config.toml
d_mlp = 640
norm_place = "peri"
positions = "rope"
qk_norm = true
bias = "none"
extras = ["some layers without positions", "capped logits"]
lr_head = 0.0197
decay_fraction = 1.0
final_lr_fraction = 0.0
dataset = "wikipedia_en"
Each number is 500 + 50 x the weight over its row's rms, rounded and kept within 0 to 999. Layers, rows and columns count from 0. Numbers have three digits each. The size before them is the row's rms in percent of the matrix's.

# up: layer 8 MLP up, 640x160, rms 0.0864, rows 80-96, columns 0-79
# down: layer 8 MLP down (transposed), 640x160, rms 0.0809, rows 80-95, columns 0-79
up80 092:524531507546564490435521542516485534538485482536435515492485507634507409472528590472485476498491509483542552589499474559475542575482526474486446514457426488578478482382521533473516420469465522486548525320524491522527532470550456476535545488
down80 093:362478538463458480461555528607462480442487473499514502389470416420448543434497550462497484475526558459564416567411423565477522518473480436484525524458424471529549511426554519557438464556558478553460488465528544534411472509487527414499580538
up81 093:517471511499484428492485635399492514489556478453420535548375430451518499474528492600514458608519463522516530521478436497553528436538475440508436483552474522519457554578519483425525503573426420402524505459435505565470572362492502548535473511
down81 097:411476529551542470465481461559590479478446469478577441457482551505439502498489580512475539385553546505544503448522466510535527472451551500529506448402564491538494469410593544530509377440549494490604507441504509411528481451514506538514481415
up82 096:480497424481460530635483417470537530445521407472548435514451550475542549534467451551505442483546523563514584474576520360499471525554413501503538454541445552497617480542517503500472548569500465473462403524504491513532426602549550601406567468
down82 093:522562499516484516485488569564550485551563432435469533550480541512537426467477506451433610439513497466535443400484545542504505442517434588439420384541509356447454521475562491489537544542498424498502489499557483475598451495496544527433534550
up83 113:485448480510432411547555496431550521472416516528480494519476539436575601515542517521352474611493571477449478558539480490556538489503400500490609529510471512425503421513417521563457547562483506511481454448454492525538478519560558474525463447
down83 105:517552543529468584517537544548421488492560532505466508525491588426519475556551411441514430404519483543515399490425545501511448575488452585492608494507497532431480607499532610506446566477501474480492484576529535574402482519479473476492501473
up84 095:511396541448505394482555517449522552463499449442472561564489463533624420536529412441385522607499472502479473495557514446514531452464529524557519483534487543535511556514511523511449499607532507508534533462546500460401508574537545396476577438
down84 098:438516470480497506539457528429495546546454371519446487553478527499456515460484555516585477513577493413560422484475430517449547546511482514451467596444464450448469517533615483342570435509490490470441415552441617544555482477461536451488467472
up85 095:450456480510572525401468458515459517484447484501475450531512456460503394411531550534489499468545595544488538493412555526499548499530520458551444534444462549552525568505522543444508435601522486545521537546487491574568430489463601398498572477
down85 098:473518540460506558545507554448594470537459443463556508572518557543474634567451533466510573586518496448413501476570465515523386490553563488503462568501494590453426382557500469453464580536475480528474602499542410557445497458536525500545454568
up86 094:493506509503493417555469492540505487636509518578407459541428468513482390521511532487466451534511548521508451548482403424502535542478547479532526541482422434462511552415421504411590538575506564478480462548474531465488437509469507586576506477
down86 097:537495528442463489588506527536637594438494455458531560490512493541447548432445472529540591495448439411574566428477446490463525532506543509477489472395496500453512440518486557487445539444465580483510423487478498539429548483516463523442465575
up87 096:486522548550534511512466497499444423399492537513482412502472450585484462470462477537487481530504500529491501535604586451527442431510578533521539466506436430502526607604585463447445509472529584533427453474509474438419470489474477462430489504
down87 085:293472601476454463489426442503561520532511451413550540586401484477551509490552505504447492495549435498519498483394415486479547527543522463404463521462545586566515471462482515401573499550467444515580539476533581488566462528505476482493539480
up88 104:615529361504458565573514472497530469526480485439535562536445489529538546442565540476551547609503486478503420613418475476485498463556456519466473545485383480492588485543481575468501517416586490542571427495471488547594494511506517495494582485
down88 105:525390585497530558528479525516469400474477457570474537519555534497597498473605468437527517511533621443487467505457569464464540416470597502561507446481568504552429545499570472508445493536513432501551518514557438516505489483495568410500540533
up89 106:504484547549481500657526596500647569525506422511510512512518451484506448542553442553378546586508524521493518504460556412514485497510390426486512490509450454522520586404421600403479542555510479497542475436481437555509468496451470529532610382
down89 107:494427561560490505427498520499425434528384534476541582457502406522524536433540525522543498547496439492439494524570481539481524572528547495506334551479552490481446424499502456505421538489405444537453467514537485604492511474519438429516414562
up90 094:526466469566545416570506480524496541531504505490466513517403534520403497574524453442501508561526513453556554587550425514509451540442484476407469535484414570420459530465429541432489412431506494528478541511524427543443496451496448461494523497
down90 096:488478537519514535402499554534487537510585537508554469508476427494479485442551523437561425513502505473466505427442574496497528519456572462497433561554491451558542508458535557518589529527440584469541432516507471478562575493543482562434423535
up91 116:549544439517419507457528568409551575563528494508445491456521582442511473450396476526479449452507517541499548673453501548559463548441519486467619441488422618561432505462427460519512408481411563584590525485495521443606515494512500522460533454
down91 122:542491431437571531548605503473493536534430539537491528573534523530566424518386480484532464519545441484433554491457526506534467562576520498506414454470484413458510429460535521624512498554502550581552499566476599437585519461574448450514454535
up92 087:422522488531479501581484373480460598426514501531479440499447450448436491594505528554515586454555519561514421464528504422553540494511466524418476554455524551470497541522465532463493556478466472462566535533443490505536486545535444569445464459
down92 083:344568451449520556508471534489457538452438477532542471520493570546519504433587618494486442557472527527455570537500558545482616481522414481535519416463507371430573571536598483384462509524517474618449518413565493449412569491505489495506510483
up93 098:466486555513489494542477533468454429411499524483584530484537553479452452428528523600446522470547564577497559519512382547563484480423518494408425544597465496570594496513430522459534486493516507525457508498397408592517407520592534491499526347
down93 096:441492493518499501424536436613582491538505490466472463587469447621580463402499474498469456552528536394481501519488456508591544461495487478503546473450494465432473482496538481522517488459527542525437582529595596507443518434458372504436531549
up94 100:473515417493513424481548518497468474535479476587450459486414507547541494414548490430537458611443526464475499517578524488538460494479516489470554546658475545449465517441593543424531470508489479397441457476510477532491494484534676549524474491
down94 104:534398551487480527451517461475483513491452482452559494574539521495435486514434477494438483488526484513424479530461437493387600549535503449482487510499567458547521420501564462432542421442444445577520516484563589509470478566539475553417473448
up95 092:546450507426461497602485468522421462428432498443579515518508466494572544580505477479461605602520438464441470587502532439529472467512397490507429477458484510516521437610584457423525553434446501548444549517515489541533514606491467529468524509
down95 103:440521501500581523483479491538504520493491563475456574482452418533537518473553525522451524512486579537553525518541479438494600475563525625478444547499506548533502556430501491226504580506486452506593467536474494498533462513509457536508502430
up96 102:497462587489510466660491567477509492474436563467525513471475448484591515495587540591474443508485554548393448494596532507563547524506539464547595520567427551511461525463442505491535588566460472562583435631480514520486460557439682525440539448